Weights of a small transformer language model.
Size: 15 layers, width 256, 2 heads of 128, MLP 1024 tanh GELU, vocabulary 2048, 12.9M parameters.
Architecture: rotary positions, biases, attention and MLP in parallel.
Training: 608M tokens, 4640 steps.
Each number is 128 + 32 x the weight over its row's rms, rounded and kept within 0 to 255. Layers, rows and columns count from 0. Numbers have three digits each. The size before them is the row's rms in percent of the matrix's.

# layer 8 attention key, 256x256, rms 0.0386, rows 54-108, columns 128-255
144:095139123099150084108151103191100163142097097106092188033103169137150046080177113135144136114169171115119070109126171130117123138080107116126124099159148153127183153090118161058085144093124030178168081155081147077107081122096118140155109122142116152179129145112098130148140106126134180131115158148182140103110072161150132082110098114111135147141129159122155111135134149116098165102105
132:066138147144121160148124089151166106117120159169099150116124165189102130118144205094128083100157104078170185071089173138120123085134084127167197111135046139122144097131098058165151165195184159149096114182029133120139150139144184168107077163143081115101098164127061099149143121101125117186120124091091148113112133118127115145138133146137149149102138165146139131152110180056151125138187
134:113087139176113140136033116145136151135150139144133194120100153115104136111130162109144109083080131070059232171146099174093109135069162151120123157143086121134090111184121120131126123146109116079111161098151130142124121169071173116108154130109111136144114190103137077087117123136192160101088129120151141156185128111067084107173140125107125123115127156109090147110138110126077102094175
131:146092145192089202144096156161148135099122198089108108186134085194141133113140146234097092081193170182128102123081120170149164155091140108140150104097110121145171118156132118129113133103102092148148131165046159051112081144155111130142133094077121141135113129168140124133110135164115170071112092116094109068140092116125097142108133135076150155119122130150115135126093194111180102164081
147:059123137123129127108107100125059115122095084096124169072137067200166090120094123133148166080122067096055101143161111156155171112141124160148153094147122103107112153143080152177104098200117169142087093074114144172108114117187145113131125101172173087136159136132131169134119150112124128142124133074123149148133101155124156139141106137093139105131162134081148173176128140093130103120160
145:136159127126111137044171130111156138099117123102110131121157115082113055110082132116172120142116124077113162146115112157099156132049139168161149163136128095149089112155145106170139134133171098117110118144121160119077165137113122133112198151082196157128138101102115066122132108141120099098170169074132122098112131101167116133098112116109177106121096138166150087181110211223138108096112
143:118067135155110104164124182117183135099155152113099140138124096097124119148174199133102144122135111154082146126127118181160140091183158077116091125133140108141151125121122098094136157165112177136132079118111162091122147136156086158145175126109119151194087148173144115116091180125156101148122172171194124130166169115087163179106103101094144110125152135095120117094144134087149171111141
154:153123082153143126065160120067142107170164137165087149115164133040105145158146168148143096123106068101134167146155096149148149129081134132099136109138078128159118169096078129106093086045112143133148164148088143185155162162105151136170111125109189105108084159073143170121135157143181150075120141087067065050101106133121117103124095140106138174156131090139123146125058122073062178094083
143:169162142072122187127071131130154147113100129096141195101090113155139171100145161127114234039112139117100093197122126084099095110123143091138140127071097142169184124135132132149099117132123047159102095073075125118097121137127150135095109129114104154127131118120144164110130121085079125086119144111153187169138127090135155141155140105138114123137147139138125119191111114180131161102127
145:114134119146069153200106074126128145135115057126110218141172106110183127176138114107157181158096104169082115110142150109120099161175140069133076133101147152137064083154169088109175211134112186106073086190130095104158136158194176113135156212117172136129105121119129186108087149111142076084165152063144096172156160094158116142100131083126150154142136112135166122103127149125080145129130
135:128179149235142141155131128149208147145135089116135094082141107145135085125152120137132165070145222102140161127121104150068131159120096162150118142084152178145127134109097156072145110134089107137163141138080162097092133146147132088147143108122143111110132092147159131138140137138143148074091141081131113129177143103098130112089110156098141112127115143093138090178103072142185170126127
145:112146135153097150104102136179126158118075143142070074133087104169130136114153150094108110183136160133151145149136130068123118135024155134161166141172124164160122102076171078130152112157099124144143139111114142131147088139107200112160112102147128083131172122113121203112137145125094129054125145146082179137128135107113100138099142109124084186108133081116117159119108149071083205161108
136:160128143146098182131104100064150165129139180114159076094093064092084085116077089105118082186143151068123103109112081110143124132097136074105113130108070126195102092138147110118106065125152170115106112084065178175155107134129149142108155103108132155125120115138162126175185110126154151106143174154150104116061146135176149097082136161151137105125140103113111171121114120158118100112124
140:125099119058123139149106137175118127111078158122162098151095140169095129115080167111155164166102127192129107183150134110159160184104138158122162159150152105138106124075176120150230091144149044104130116081103123094164076079095118123144149155130142182152133112115093124194142196140212110160108136178118141135097081128116110134067121123121197104131093112087142173139148161184152113098117
122:152134109138122153089092102108102157133130122126125122128083225113143077103131122154099123113145130194134180127138170066110121128079087149137127159164156107163178128119140133162142114106127183151127102161124125123170099150134070119147070134088114090128158166134092122098120102082226106082109096076141165113133137124078095105123182150139185174097100175122144103174133140067158134113114
140:111110085175114131085127161082107166083099125093210108129144189129133124154146126107113129122068116109046102124169112148155119150121203123118098108167074126091153116110148119160195126120085111100163107103094125141084133155153088101156133138136138122135115034159168115129147182098169137127117119077071125122119128153132138176139104133123149168113181080151091188095128206144065148172071
137:098136123161091160063127131100142118123144125171113114144107116111105119119120104125111142180055133090126137150141108131075195128212097159124101085107133154168139154168172113139122111125124137125144133137158122149104141101101120072103154100100124114127130149157107164094146105128126117105173114135140126138060142132129180139104127132169136139131105139114153145073079100140183129154156
145:134131162104142113147121052141138102119148137127115087077147140140148092134059082135092149144076113130174185147118093148142089121100117164122101109120108181114184134081140137121113032112163059108174132113222164082146132138146137112145090111120192126137143153171095150092122133149145111141155193199094145133199165135076102112141059144168118114086157182154106113122092144111141194129096
138:120121112145131167102136124158154151127193090151156087107125132130078119110114084166174087115084154139107135178096128083071214186131143124041081097139136168116173148095090093164111100116106098123165087119142145107137139087159134110153133126096168140141106157190128194139156143138197146174110115173114130089132128120112093201093111117137142127118183069129142120129137157168160153082111
141:081164090139192140102162142155134143134043106131099108115097130222060069149159130119122129056144114154136118136149175147120110155121074179086151145161148115115155157167174119117204071115097069127097175113128127153100139130175168090107165121213135127165119101166138169117121134110118113124128155111099099126185157149169092146114096087127106116089193074126147141133107111074144180126130
151:137145080121126075117126140166148077108107145137151094156176100116233163129125101150130110097138163078133156101153112170121130150109162136117063109125171061095131118205103161083087043114097137130129171109150118135088123169109166142169125051071145101126122173103074133129121103109175120143103163166138154106119158140096165141117137119118140129175128120124152155071138164147134153135130
130:137126132171127172116099099125142112154103121172110115180150089071126149097150119134143112172115084141116104148137149140092137109122102079139177129147091138145184100071144195131123157214172073092160143099134113103179083115075159114156117100115121136154116161125142189086120147118085115056092110108118111120078120147167116137097110099116145140085135208118133129071135087145148160111105
138:096083111102055127112071142140080146123127091095151160138120100104151109083148173148109100073164122184134141082123177104148105107054196087147143154086105102109137123223156107153130205119117135142101107141132134150094153129113063110139094150175104082098137091184127106139114111073140119141141068077120136140128141154243122138111148099138123100135181173138135136067085107134120125118106
143:157180096088189096164131144117150093119152125160163126161141087158137094103122163150154116139099164125120146074154126100073098140192159101156129168167054138182077166178120095165126146164131112127155154169106127171109114077137084118140056059161144100119092151156155083163108108139166133175112083108027132161114107081086134117166148144140137138167143128132118095136116141160158104171113
146:144135125131121160096124170139151133114091125129170161089193114144157052118105189112162119141149099126123095205141134129144107083156082139084083101134147110098116155099117077124108169142098128094169122182139117142102188147086124140113157136180115103097113187060183120196121181125124126141103178127117108142134129144070149165077129133121082099122108156128111127151119097162160179095127
132:163082161111096155149120151157100116125077096140180173140136147145170137113152115134149148096132130140101103204130089131195112109149085119085137166154126152026115096098118156126106129158122064131195130097105081177093170103084180108100137089104165114137116108118140142074150121139056125136101123155095130089127130117143137127160116108155152146133149194142118146095157108188197123137092
141:140080116087176146079125176151103114156056076101113117148104136063151183141097137154096111185159123154156139108141133095146097145137159111144103085187175081146129093149161075142087184148144112163133130082186145106080133073109122107117063150168098163124129145103180140146099136155181115151118170078111100167110101091117094122144200131138132157143118145108126094122140117184165081100150
142:128057113194102109140067208117130096091169095142108106139151181139170045083102138140176135072112132119134162125170129145143139130166124161125120169116139105138094139157106134160102090098147115083073152127142151158127218093173134099108158152094109168106150135096082098063122191150130150133169154139081104146147129094136160127176118099087110129156092134151102124129128113124130158139147
132:106142094160181101191203080104168173144128099148091113176152167121126109166105207154142147207104147136092179155132124135152118083151156166081157115175076127082093113159178123175194112159133157114181190128176135094112156047089097162127091103145101166144158184121172138125126118168100083101098096134148118054107132109101118116071098121161125138114132116143131111084147112126099064083152
127:145100179081114110095103135138169155167150118141180114049126135062200163130146221097101097102105119169156133132063154082122107109178162131171102186125148147106103171143133131081164164106083113112110110181101111112112101148135141109135102150147098087078182093145176092176168165155191171150117190089204160176113143133126162154140118134176132102134126114141124137138121144141075135094119
141:110176078130128104102114121078103144070101105092114048097129171121159161124175103087159181120158075089143121155134109147200097088161162104186095119132133135108121096115108149185167203088127160138156096138087136121149142136159173126098092072143162161112056125161088135105087104148062117159138169144116162119112137124123152155144160156092120115151182184128153068158086135130176103205106
134:086078079163122125141103099046131124156167152127163207129152090103136164140150097190087140133149103190123128156120151147094140176102154106123201095129146067155142132174138140156117093183089068163152092104149115132079173121104102175109155155188147124096120209134162133131078120107106131128137146120110141164133131119139110123141137119103158125129170167083103187162131080085085064166104
139:157110102174121138156081120156076197144127136094141126092108096164105140132087140145180138127154109089151159156136139131127163130094164200123066158129119202117133113112155123103061182026107107095195132140133095121109149188092131130129085131128162135125119084200224121085131125144173132169100049078099109107146182099103119095144136148116081166135075106153091107154116072072143154123137
135:118151170119116114163159121121110099141134209131136065126115091162136123118067142139087176173140135104191124158081120161145123129139156065146118182117119173116132170102054108119089111064147205114124137077123103106082202141149187114123116163140114105150155102163117110194120133122144135181106141137104149104061103125162159161115130074124121144171144184129136172114178055127101100083145
140:090132104072137104170125181169110131175040110132146089103124149077144109119146107144147156173092079145112088073117102062133125148080077147199161117098140144145095128110125185108076099153120109136037118147158127086137153116092087165174149073155150189157092148156235171142119089137146148087156114128151180153180127099143151123148118125138101158111105156098163121114124131148129121111174
139:130141093176153176069099142139131135107130103103149130079112132122153155150095132180112153111074174145159158099111153148096150116142173135087140109121099121104105142155151207102151195136126198119128141018075125151113131114087077105122179108062112084092114109131105087158163112159102130165138142182138126100153142129124157075115109117112140089134091132141117044067130127145109152170121
128:196155137197104098074146160170181122084119100172053107155137111135163119126132107142075113075123131134082100120180131111141133141151110153070129130156183098121175128158117118098141149055110152165162135113109156173097119172116149129103093095196095101127134073112112153065144086129136130085152159133161171058147149108156136122106126118133117129135126141127119121115134105099107143153098
152:058125189129107148077153126115128077138077088142215119139131141137132107144144093153107127142097089193131151104136129087167105115164130131103073157114131155112168121107110134099073088153159091140147108150133149110117119144070086107108127106112071157071100151085089131095138105132076144123180141082209140142167146135122084108124105140126170151138139103152120149113175101086132170106135
122:107085108132093142132154097129147182144088130177166164120078114174163165097151094130212105062135119103098123106131108066141124155110166105141131101187126158042115160107138127085142111157097135134122082128124134155114180172081133108140099167154100078165074169127116090123174132127147155105138161201132178166178126129111095071148159140150125139111086131099122186042147186172079078138181
145:107111121120187124090070033175171170071110115156146086090118157128161196106105128149149078092112107061098110166136109111099177151098172105088120117136120122165135109129143124131065198153153190071105103142071130174159132109143167126165122155108176144125123118132134121189109102154097121085129111135106157172119151142165176151179130129165133119125135112123150105124093106146090157125154
125:160101147131114105164154137135097096158106218073177185146159146083113129092117096109097117141108109124124194075146111126204124116165148070183163173176100079184087127061158124099130151102083081141156112187131102144147091125143130109114129109174129147103123096144183159141155107127124070150152138190111147111110175123186115138136153100136150152077194163128113184129144162081166172106174
132:124161099093120161127099124166103146126166105137164122195156182096149119145137153171130057147189136120087109114144125101081159129118159167141133097203097108110088132118167165089154118129101089126133151174043122121101162159129122136170144126111127163127139145125129146110106169166090165131142125138096133108213102124137105108143148116159134082132128142088100125181142108131155124180140
140:117107056110176091179168149113157129157190135146133088165141187168105106092098159140132134122105070116191160192134128082096102098123166133137096100099128076134185113131167144128068091076152097116166128123189114102157176107174082128163146163104114058109122070084148131120139114103158135170107098150145148172025115191080115100128129144126145139074140141079113144055116133156165138101112
148:112124155175080091172104150149111110143115127115134148098143095139142127117132085094138132128097101159141247150142083076109097123095145128132137092138180140122166126221131124074147184095079147176126162143072145141122139081086166090134196082119162155151064096141186105113124137152109149072133120123137087167131074101075139083143175128136119135145114162134165106196101108121236108151056
145:142082061151052156142105149057150183138139159107138125075120151074091153129136129098139147151121146143144143195078097133127153123111163114169088143198088119159206108136094120089119079146083131129126167120146135143123129145132101050171115128175115121119125127116161101116150146153070180111114125140168128106146109172147129111135086137123093156158120133137109148179113176102045123096091
147:146156167157157167106070049160150113088111154136173073166156156097155150132124146100191166149139095157175096097126181177123168137175168132106125130094108137128163088082131146122143130138166091118095113164161161158136102129155120209158097137111149098081142181091147155103186130115139103154148095076092134121095151119155159107118176156099119105119156130137134140169143114126127090103155
148:132088113106120167118098191130097146168110164161151108108125189159081168146141127194149167175127106154191127103105124185150091162112115109109124147142174093137139055147123113101206155104132158139191128181090105117132142138138112174108143148084147120130141130085142157059112104196112120137120088118122121128148199137098134133117118151116130114108143121141139100091150107101075165120088
153:131082137139143081141149110080144115179177123127157146122090107119196130155129142158080176112138123150170173087113089101107142128190149135133101166110121101092144174136141145118145129123132198118150178127132127141103128096149165129159142101118129121137153161143135053161105116139204123142150073090070223212127115150119106095040061165141140077127090145115104097179162144149154186099108
147:132136146158182116103079109124107112109125174142151186133142153119118089091181198140134109152128108138201118190108177119129106095139175110108102125162128180113145178204152187113171099106115139120131151099058181112114127150167144117109123128098130131117135094130100115089165146129143128125131145116141173107151137127110146102092112107159073077153133124169131166190152125073158087166121
152:101104146169164157111129100136132118135078126148133142108134139136176126116068179165074092110113088141124128149119158139120178108083133135161112116158200125119134132106135138119168185053172166114087043105150130053086119130111119142136089115183137174109178129144122062109160094139107074153133146138153116126145198112159114153160100110102154069128121160141083127132112107130055122116131
138:170104151176180124142175135124043113134099028142123133116127148151098080143100094147167126105160167157119141102196157151038178101137149107147083124102112122102099160105148136113125160093143067108072118170128104132121085127163120099123222134084154163139167115100088072102144150182230155081140097165137149107145129118116099084132151098133167150119143134120128136124085170120168104098172
140:137131086171162103155149167112130157137098107146101141140156143128123104159130123067098135157117204102127155080148122105133100101123041144088127087139107095148151158076123138124089080185136185131135131119115098173188100113161085193111168141164169120147097057174135173112166091096180068136158136100124148169146101150164114093148093144154095147144132188097134147163132088187162102125111
139:076132121140106167108129033102180157125117131115100102124117173164132060144124118144178124108155118086084165162130148145154156106151181116100148139152143175167139114146121098157111129111068174144078119151155104142079069122151163153115118121139209072098137117154144107103165066120164149114154145123167119115049133122119065114114121102129146089110124119129096120123096118117088061123109
150:123136181130144134141166121171117127142145120091179133145055130125122136095126125047167182139120127088106106176185133133108146182098109255095145145152138095120147156125107111128057122126105082122138152083133106129139114131193155115128074126157132146101131127164141145110172100080156148161057083118116144185088126126118141098140144134110056072138109063095112144150170155124142126173138
133:151147073090117131117151147070136098100078130093143138119087153155162146133172089162116185077144133113113107184125102107128150141188165133116166132118095053150190120154073140133141202128129203121134171163063140117122102110170050100167116124136147046093116179142151162114180144075141117043138101129126190145119152127082123154088145134099071133133075170184125133091149114184175080153100
# layer 8 attention query, 256x256, rms 0.0387, rows 55-108, columns 128-255
116:095090137097116153134136091096139118103066208158140077088156113123136154129078081094147094140124095052102129170139087118108148107112110088143148167158116173109124087176115057086136181158209152129102123116066097123202153129121137180150074059170121113135115194160127144111137118119119067123149067104087175130124173156108165125118112150103170090159143136104147124122126151187192150116092
114:190095105146132122164041154110135149097123182127164138137128144157168084114152150097118151139126151093055202105120118120084197107155174132129139131125096126152063155113040140165150141195067113118096133127147129152140126160077148099176162099107097181089044127156136120066136105089135161061097128088079106127197063112124134135135175142148192068147181172112159118135125140133123121110136
119:132098129156147160141109111114148035083157151151107090111130103119135121097065096161108134117135143080160087163096146141136149125096147154140105088100113168171237085122154102087156104105160142104124145080149122142147117108077048172092129177106198145221109154190123160151085166113131054116202102108139112099178056108152146097102087132089156173127166107126103152130092125137170117136131
122:119163113070129033102160125130155175148116164107176105081176078175075111101118092158163140148100126128106084116131117128158128112133139073133129095146169123131143114150142124187106118145201157120114142082122170122093127138121105138113111151117112110076153097093103225135117164113076136096151181133104152099088099121230096151053137105113184099107133122119158096094165141119131126140143
111:079134105128137131148155188136152130126120184096164168145092118087098134061119148152170140168197133091132123198076154138103132092130170190138151165107086068144086142153110102102173157106182120174113084165152137164100088088159118192194152177084130070115123097151152086136122103108138133054117156119128102119152132191137129061100165102171172124123054147142132080158181111228145090139120
117:118077119130115127116132115100154142124162153107065159130104173129126125129126131096108128119101138114123135107074067135158139082173190143097055127138096098135112086100050111141093087113135162133127136154126168075149124193076122154111127124072120151160139133168170122119112102188167138096128176137166159202119152087136189141104159098086098101149111121127122126123156106148168167178124
118:148106112098098136112121076084159175153188145123113092116205181060173127141138114149115152197108057164174176133117164148125149064130138147071152092116166095125133161165095107182100094079119131120138161161123098132128111161092120165098105097101083183132090134128122189163167142158141161116140128101076094073093123090158063119110077144140143106092101111110178100166104101164083187136119
121:125160170165144149145093130092121116159162150086171161095145139142153124124166068102092125072116098157088171062166112110160124137100158098121093154107157144169154107155106167145136105104159083114156099143177201054146105120137117089154103121159165105173122118116119125129161134082139205091098129132187170102148123117124084117106189069085133137219157078104097133125117113132027119100085
118:063085152089065177194165106090097144143158109106119137131158113212104121120143146147142183126127117146100162122105118132133058123131078164093097158163108171206142168216147092162149154106162169135074038191138152106094142121149144152158183137145088129123179148148164168123114139147133105150167103129126108142146128140132078174133134130133116129150119136081095121154161102122104131099153
113:159107126147162072161127110148168181169109108114123139108156135115157112130072095128097170104100129144127115068094125079064140136122191117179112199137135175194091089126150158117123139130105158121106138195169124081050149127121124098113142121133067127147113106105129169130130113075144126089163124096172141094165107126086132150136094141109133123108168128199155115090083111150154151193158
115:112163091108172147126112082092176146141059119142100111138171121125151140081151197121133110144095115129140151141137167113117126145114115075089107095197138163163105133093129069146153114165142164134149129089111111103133116151134157073198130136168141084113109159124105113163130135092087158130147136135078120137119120188172136084103119113141131134130078061146127142171112159123137170173125
114:175125223081083113181070132133166126066140114106199106121141152126064077055102132113132168146175187115169122065127104141168104138168125137097144154108056086185144111131140092125120107154080118118167113159087114137125146140176102122097100164191107175116154079131165092144135078194097127116160142143168157122082151102153122115086125128182091146085089112134144094176115105164126124130165
116:133144123071181178173054165102149127089151102151140115163123116143150103194124189091166145135126121166130140199128142164087099146147123085136153180120143058127104093127084127156145139159117097089142128065080162140152172076110091137115122208113127182135149096153097089167133179179141114132103128165084118150090124154182174158111105151101156110130065127088091160132132120158173153151126
106:140155126099115116093142105111116153159145114137143085100202221141099145139074116123140038119105142134154153160077094153160109153093111100129175108090132128141132151104119112057134136153091143066122184129112147128167114135080113081149109165114119109060130138124122131071108114137162160077096163152144172107156184127097075112146130083130181168177095116124126194139156157105138129164163
117:108126098176079138141045152139134161090124109153153134125172097168113060140151171121151128065109148126104108144078096118123185106066191103105106062165122099126137105160154099167192160123100143160191089159102073158120159076087118127119100156099122104070127119166132105169138143145179104087102169083119125153124113162109160140120113163176122147131115114131174166144114156131107128124108
122:099136114133121149099021108118141123091172160130132139132123088125101104094095091137124196185110168137076098178133154122066164118150096136178156096125167087121144197160191118148120096090120108115130158112112084118066113155120120109112154139162158051105116106126087095099118129136149111137095099198120136176072166135159187140112115132105194100090109138081131151127170168145159127149159
115:160173132076110078113159066124161055097118103091137168138118094166100087161140104135107091179125121135111143111101125169084130127117136105115096141149107153118139105110105130078043093123137115135137139096194110124147122144189130116152152114124161163082188131163130100154166104150152137092111164181138149150141160153062088121102131110154149125155103158109151127167080100126104146101069
117:147129069164187190140132173145178075114106155131154100084163151137107126112091137131148127063136137154129098146107169173080180077155137159051118132086108099133203114086076066124067136131090147119148106151124126094086121096142105140177096094178118139130092159126196127145121152138187110166121142098156164132149150107062142137072106099119110169127133177112173105105117113147155131112114
117:138135073101152102103151139095140156202091084161090074114112140130081146125147118132098120143118117129171098153129100156149083205070099170119095152198120149145127177149122149145141159125064150059119140101144166076084209068150207134104110131141173104148151155162107146143102145131106168152159100104114116078118174143127123127129139128158159049052180102129105174120106150137094209124125
123:130118090116082126150177083173126119105118119090116100111121094089210135153109127149079163081151196104161138086093117139153174062103187068091109118103199115079092150166088162135163104146154167113171119100076109149124168125141173118142201079115078088118139121136096134126107104093071147181144110159134077107150135141150184139175121149116151151121125134123063113114109169187160149155164
114:110157142137123156158110121101114150139095108167102116199167102102108165096127187088107148105191121107149107165115113155039112140114139112165117153126068107130176088119127201116125112139125153087121145103136164174089145120100189145125170111110043108137131134077106185073145120160143132141134101139115170120108115118131099138083167107126135165183120113172123135142113080127145107103113
118:085121145115090122153143130136142110109163105162143151150158123099054119131049125146098098118121086135104163092123097137151145156125147139077142110095095141063135109152196114162135160145144116127117126146208118113126132158122132099109060121144051118125134090138122191106119129098125131183163115099115161110149127114139128101136190112096152193099170140161141120081133114093074100131142
117:157106105104144129157125107132172106093102110090172167118108172165149135089106099140159112137112139185148081142200110139119119185167191112165117139153121165163107140201163106136180143134114127086114158120127111130164146103143105138100138163166136105085147159153122113121210153108098113111119145120072128141111144133049107079165135140101100150152151158162080055142090128110104062144166
120:169143137145184122049144161100057157054147121120142128110156103085133101147108135124169138099123126126117111144104137087102112097150106148093067147168115095106108171129154091197169129071122119120087218159151186117112145105129135111128138098134117087130135151143127138124090190125105120120044138118116136155159131101066140174099138134123137065066124130174115121138112160124109126156122
106:153102151118115122115131160130114139203102164101139140164180062131110107097123115148143159089159114125121142162137095177186194136118138084099135153127122163154150085163114121141107076172173079140187168110118106152055114114147174121116159143107129159143104163140124157095153133069140222117119099160086130114145129159126059154170116118161153173199182142172146143082116090165134113073096
116:136111134109118149175121122095077103242106083130110143157154126088134085137111107124132153149162111121133179149115183103151059118111124137168100116157191102128160081151115135114089147131178109105163108125168176126128185104057089159124136167162130110109127152194118135109115174135158063144094128088159127149156116089148036165120206049105139094129126161116116151130116103127147041117126
116:162115087188090118101152177135168117102168149130102151076093134087172101136105171152115106094147133113150109099148126064161136109118114161138094181098128097152136108167151132192083156131144143159124094058144167152151181072181137111117188178156082096162171143121115146049147111129139129119160130169090117155166134136097168130109129104107107107149113130124159164102187097192126161062095
115:135112100130151088098121073155130118154126110125078118119135176116172097091119163132144157131092129141109137161130135114102133139120167166129097169139097055134089130143107132144151119170110170201101152105127172110076127118162144142130110081159152150119075139209233100196126163106154173121147108133112139147065172139115026168088118099121107106172186158126142108128084124208140070146139
110:099140139108061106129091116109147119069132084178134133122159157093144112151137187101085112103116087116102141127170139087131122088132168106138138144151151161103144066165131101115146146133075096091136136158100082088049150154151096117143101156101037093086185138145127101127133223117125136166156199118204088117133137142155156138136113121112115132106131132111123162075148178081024144118126
118:158152112157142119172126179120126123129181141114074104101075162146114165128125134106140138113132142130098104155035157152136156118093152078146125183179176151134142109098132125107147116057111120218110129165102130150158113085163177158104062110202118107139174138112112101063097150111102149157090168159154151168136080121100137131139122118126063136116130171076114125153088066099150113144121
110:113123130136071125135117108103104124147091129133125183057110194141102191117125119194042139165169114137117119112143170122114192145108119143157177139148171144045129072134078129158137069115066098178115097114138101133085113170112108147152156092166137094182130164140141106145123145135051101174165104109093129188180071122119116095136133078142117086186095190127150116098110146107087129192090
116:172109095172092132119115070118088144151152155124055104057115125124130164073092142097175132156163100055151154170172187129092093143101138146114109108101117118158119124126148088151085160039070125113083128126136160113088179176080184109132102142114110124097093096149122116105113134135180164131133080059078173130135178091145136174098131117115102119139177051134103148180125119082157117135114
109:065106120107118105123056076109111155139100126094159074132114159152130120139102129112117182116148119184213137109131152077139137125140156077142145133143122152063117145126115154134118122075143162126124164133097106128104181138155131130084110183166134116202103087124120126140164150101133113139124120168113175138105122112173179083101182132148111104093138059157162086158138093133146092100137
117:106110097117118119171145206094133085207078166184154139129095135107114092130163111103122151163066117157106164138172115106139105126110122141100094114091160135103145140149158161146076109153145117136129131129145162123147115142106113203141160146081174116184124138120124116177127167124175144114117144147131108156177136131159137119118108070151133146083109118130097125112066136126098079082246
119:145204136151112170148114118065089184173084178150143196104106124179109163060157131176144157125080139161091149109090141151120161088145136121135123105139098073151110117119139225126155195145127127146090126095073142125101133113111156150138134106097122145126096103117103093173156125135109111149129097141116101145141114105117148106126143124122116126114147131192155101110151117135115080161084
109:171149157137156164064133089128144104172177163140096172127178176138159119114134181093163085084116108106087101101166128101147101166148101187108124161101130132162149069133093098151132148139143145159126135064099071092088192203111112063130192092129107097107075112124141203088111128128142165102113098093121139056110114147154146124153124130136158127104099109102159120114087181138162091157118
120:038097168187091169033107126161169057160105104178120121053169186143149078091156121136145127159102100096152134114109126137145121112129151112081109148140126121147099103100083126053084114125110096130143137160149191158105117145135163095150159176147143133093091164147099086096141159180099133109183138139169137212116175115107056099133103199118125128125141100075137107099141111099133138123146
097:135166134168145141111123137132209145144092103142130179158105079170129145145120057156089135112096142089132127138104146109114077096068131162077182139138192129106088112118074168135159120194139154189087114084164123150111141169060115103129131144149153129077120136118118093145174080109180084175169085126100115136132196128069056025117109134158149173130068109118152192063166094157152180160118
114:117157116152174168093089154136135182128122214143133089124132166115103205101138112133082108162194165148058117086135093172109119114108182146143169123169101127111171072107175122118079107129120137145053120123093124117132131117083176137127131153162127122107218074099137105079122068141090163137040142078097116184121191114126078086138152093118186146110156103065148120150057138146074143069102
111:163111109108067143141108174134113184087145169147073167147163128086188118089074110027117083108155140146169145138133124103192137105108099124131143135152166115147161061063103099159111132078144107090147100192159132144174155128118111122136149149192085084082154150091143107100176091149090114096065104132129158116111109103141119044085154115134071127178141153138104127101139157127161139094092
112:102188125121149111123146121159148140121199149152124153175116156163098055108144179145116108130130159130111103147061117074130094118158138130174128157240191117106131159073146168170087116105111085081180073189073121118092138136120153119127125135095149129135169168124139115137143154108080102142129133131050087110191117148169141136148070215093138132125154167116082124166090142157118100177156
116:114075132143187098152123136110166185187150093099107116131127183168135181145079149093139183128128187120117127122056122103096118205186191087128105092110114071098147136127124173115130115063126161155139110102149088091167156152132102150162148150136106121064157125108133136117115115105153130188103141085172147129070101136108130094128051111186136117192116138093175122099153095138145123107150
116:142084111163189071136128122090114096143127124103133145102145126140140110165129069074159106105101126131194228162168115099079059173144170117045127120074119190122124110138114121143129213122102116196077167138161129142152117102098108108120185068083170116123126131119140085136164118160132124081129133151100118115102128167076115168170189121142133167114159163137144154156117112103200094139145
116:122113065099083167164114147128101133186131115118151133105161092114131069101160131108103159117079129102145130184085120102114191114134165162125105118176147147123193169179101105104146148189144136223069123131176150161123142146097136076103115134116068113118086155087087080143124162120161117130184126143102190094095143100086120141160107158099039123103127099135148112096076156154140114095114
115:140171100138118175173147122142090083064113118127131116184105161097140151168123140114134204130164191127158071136109123148085063115120102158095122177139109170116118150133130087116149138141142165146119176137139142114089133121149083152139121104139134106117124127175114212080170174130108184158141165128106101120131125156196116098134102123118123148185080081111131132117166140146127112088102
120:140066122105128156160157101161085100132126136207143063103154156183086161171125146123160115127132106154123120105118211183134119154100123131129144127099156115159129092128078165108134097098084154112160199160082067088181133134140146143130150081084152151153136161089166153135118083104139169143142126131058070118157166116109156075087148124192116154151244137093194159101142114127102145115102
125:139106165135092083107134150124068168119125138122164184110171130119161117176158123168117142095088164143154145119165105139112087110141161126111125160163099107101100106141124151141117137098104188092078201156118169131121139144127175080200145104112130149139158184176126037146071123126134107112151099089077192149143128152125111124075098140122142116150121123088093126090173160182109161111100
118:122075166163176145093141089106157136077148133138125169112118190081124160169176104135153167139189111129104090137111127115136133139096146089207155022140144205110164182163167159124178100136084097101168155107103128095121099094091166114141097107141059137085131134160078087100167127152119197089162123138128165143139131065164142142054102099130072131129107120118189122152153149126147086105133
120:115110108117137134097159113102125102117135167102086155148102113129135152137070118080146121163130121176110083103152125102091161113128085129197123157110152119075091142099122132185120142131150130127099082143106118136124196082074143226144143088105095197178115168180139135121140142081105098135143152089130130129120114122125094096138118091130153161138138140096153142087113167150115107068121
113:160137140164183117100249116115120089109168105138153099094081121149146127146128087168117173120128157168139109115096125125103174104104131131151080177083143107072151157138151137125109105113141102079122132152157096159108119139157122097151205143169148226123144108130149102105096104182171118117101068130141175066149138140200085083120126111133128109102124130158079154089112187158130150097170
112:123199126114126092088148138141127180143111130101096165132178250119089121129132128103143125169139129105107159057102075100140121172091097091110172099202081140192154107120120115148129083104169187132152109193114104102132156137146107159135152093107092109170143114171061150236105119046108143114116083135169131214098141121130126159134128192170120111156071132159127141131127138152155114090105
112:138127137124088160161107055091148121099161092105135105091111107175133135155149178143182094093148132142129154111133149112163172145104126115136142172142123159112133139182071094165086134124062171137077163158069127149132062104100155153109157164162136111140132151116166142114161096155089109080142139124166121166083124092104047176126155144090165083099130149138129115096107128179163148115129
118:115116121154109114114152160177124135137166109167085128105091122090143114101186088141142139144072115098128156174128100157125153163111136162138160161181142100098086171140154165128063154126134127071107130071101128100052183138127109120160154129134131118139068128119125223147152080116130203101055179123188165131086147106123158120136148142095113110150120149164087203166099161085183124156075
113:165135088138104119078134144150108087079123092141149131059094135165154133057137087143083160152148143165132107164122114152151146151137137105144144174117119145089164089150089165107146102130119178105137159123072112059171090105103076123164145142147137071086070188134198161103179134114137161069174167127119140122150125083064148177147118155117064186079136114074150114141095108162165147158127